Weights of a small transformer language model.
Architecture: RMSNorm before each block, rotary positions, no biases in attention or MLP.
Training: 116M tokens, 6377 steps.
Each number is 128 + 24 x the weight over its row's rms, rounded and kept within 0 to 255. Layers, rows and columns count from 0. Numbers have three digits each. The size before them is the row's rms in percent of the matrix's.

# layer 8 MLP down, 128x320, rms 0.0377, rows 86-127, columns 128-191
095:110110102110171103114127133132132137106154138141131155085114140147126161135122121145106134107147128168132134118137121088126140102146162143124127135137179136126138106144117138164121132123094132
104:120126127118115140169106180078161133106086156133137092130125164148106148151159087145113137121175128173105141150153140094150120190167121086154143140137159120115139053110133170067121136119109120
096:115149120139113107127161130121150135182154093131133114129120112121129138124125173166141129155061078117140128109077099146124116118122141101135144118131145110144142110176126158153114126155134118
101:188136138143123142125147142154124120119088161084124156158145118127108110167126151160087113137134086115072116126135106168142083111149147131141115112121112138156114149118142121122151123118099110
103:161151110128127139148111152161158110137151155147092140094148107044163144112159158159092149103145116081121121116143139132135092127124128104141116131147145118121136148136148105125152144150132138
094:128158138135095114134112118100104157087126139159181080143122127101144133154120116180116122163173113121147110091140117134155177112126144123054144155139138146129127146076128107118133184098107159
101:138149120112145127148089155153105088124131148098098159166166115156134116163118108103096125137109114155090123075139143140117139141113119167124148124156141139117122188115147099125115153128112130
109:129150133126168126150132132146142138102208140149149169113126183141116109082086140156089155120112079158125143132148089150135099121117122122129103124142128113110132070137155143121112153107117111
092:134088114174117105146121140150076137062118159127145170159090145083118138171130124107125134146154127098150096114156169110138109095103158139110093142135171160155136149139146157157078148085132137
101:138114140105151146133129095112190159135131140124156140109184168089135139097096126204110112139110134156151137099168137148092132171148104098132147147175137133122112114117124158107150151135111108
099:131178161098131161098084148116127129122125169109128169129097153118118129093098141126143154096138139202122134163091136095096149148122105112160114160137149091127114062094123136111115143139144130
095:120140104154113109178143127115168156094155083138108151103149143153105127109170140127106129146169155131152138087114115131138109181148117144176164126132154133147113114171138152134125132125123130
096:123140125134178126138161124129115118105187136118117093128111127119103120105127128159063087086139085139145109153134181128136117162143132125111157130108144140168112132097118158160143127131144130
096:103129128145112162126139107127180155159131154123122137132166097103109131118104147167105171119102125095101101121107141130133104168160115130150126162138157184121126103119105151153143159175105129
096:118108174156160129137097142160166132101092131130110115112141129134127094128138089075099134102113148113125113110101136142152141153156132120168132160132145124130140175124120136132137109129134121
101:149102136154112139130150120108106152178131135120172068189131121182112119139106105100167117142108103141131135147141173132131125104182146138124126118144134137106123062096131111174159157115109133
098:095105120132089130080141138138124143120149143159167119153182088143125081095136135118115160138122116125116144159091167149161150082133113134131105143135145167083164124119116119111118128069146136
120:129110070190161082123141160129067154152167091106165159152113094106126101137122117094144137131087124142165134147123122112120137110137162150111137099017178067132132153107171142134131142151134101
106:104098119123116145122095144135131118171105138136176136198123138125070140137118168166154126129108139154087127173117121125146123143117160139113123100133152104106138052118163125085139129108146106
108:130113124121126142094134082130127145174113157119124121124156131097139096152125112122206106137082157108138132161135126130156071124123148130105172140138124081136123136134127113141143116142156113
091:139121135147120157144153120111184107164123139116099132130136127150115162130107152148145119174111112114131113194110133167145119091131106068106140119131117135171134085116099131119117097107103149
091:094109127144115145146128133099100105160127154145145126090119153125121118140132111135146150148179129151112140131146102158125128125130148155112106090113104101075148148128162109124097107108127132
093:123131127132135120100122129159115145151151144118115153109079112119112101169110127118119190134083076096065138128167130114154131123120093090133106142096096141116142123131124158137102124165131147
105:164183157162139099129143144123143133067125115117115154146125178133128126133124148133114125150143145116143134138128130126097153131123123151119151089102147137145077101112132151117109115123096104
102:139147142128146137121178122133124176119116144125118158092100123165100106132110150109120161129114099130143125136117139067112112097087088138170148110134130139097104125147180135148085093128112113
104:157136160129130100157123147108151136125123124128124136131106133108136128130115158115097154123131165156113129124122135128120135124150102121115134168159094148103109105176111118137132065114123140
098:120137142130130148082084162095101170120130114119147124193134144164098125134064150148112129121111129103131132128122110132105106131109134120154116144116095111109132040093134136140163137105127115
090:120123137097152109122120124147099111155111123134117149166115102106176109142117144147149106116131102152172160129107114152131198091121136070108141100132125120134132136140138121134169140127083145
093:125119145102157145114127170144175141129095142148109133175130113146103104138135187115137180157126077092170152135135100132133124123135152109060131136150122122145135142147173082162119155128086179
094:131093101156124149099158113151157103101133134135100103097143134126127115103134115124162182134141142162124121130119118120153194140113125121116103122112146151117156181133133130162082121121138117
105:149128143144127124093124109143100130126099164175112131105078120118138161133135159103118130099114132154118132102119128125109125118142137124104076125091113161105140162113111148152144162163136134
099:156117125105130115141152147117185124113133146104128104119163131151128150122106142099139139152135121113110127147143098126098124132143145132153136179157168136133115127154126158108111099123134119
097:106128153124131119154105122141119134130112123136110150097117141106150126118143170089136129123178180144149128143121150127113099110151112118135151096118157132191125163128073095134163087094143128
092:118143134126077165120106061173128117115072130148132143128136133121130120144154159118100097147095065064151125097180103151142102122170137113136141155160112135123124147107103149132171158128113110
100:147123136105127123143167122115072113128149148168093139116165119111155137129125079144169107156111129112182163125156138107136086138154124114137127118108158125104144162126097131128039190115140166
088:121130125130133096178155108144118123154161181144090104099159135090168154124125129146093135139155099123094153099170124127117131124120125125077129086111103119139130094149115110174108127143128091
097:103150123180119094166113106097163180131135193125124093136123108149112110103112111113154137124122088112104139155147130160151149103105138114113132106124107111115132146132169136116084147127140169
097:130078136110176127150109138172136093151104135132085126141137168127159152118139146129160122065106119138105148141135135127115170119144120084100135120137166122129115159118164145108098119137144187
090:147099134143128157149160161118183144195113118121153077112147119134114133112063151147135096157074139103120099201103166108141125096173098106111166102107087110083110164140136093108120166159117113
112:116177099122096132158160101106206098146164165125155094154120128166178147085122095148096116115164074154102150138160139153149114119154095133106083121161143147132155100113101102110128123126111130
099:138168135079148145093172099105149116109102135128118144130132167085157184139154177115079123115103120112114157108149155156130131151117127091157128117133119144076120105143108133132149112119114122
115:092136113136120144128124115092159169104102165137180156084080142127140125120144150109088131126121151154091154151152111080127095097109112122169117086104127173081136081168090100164157154107122165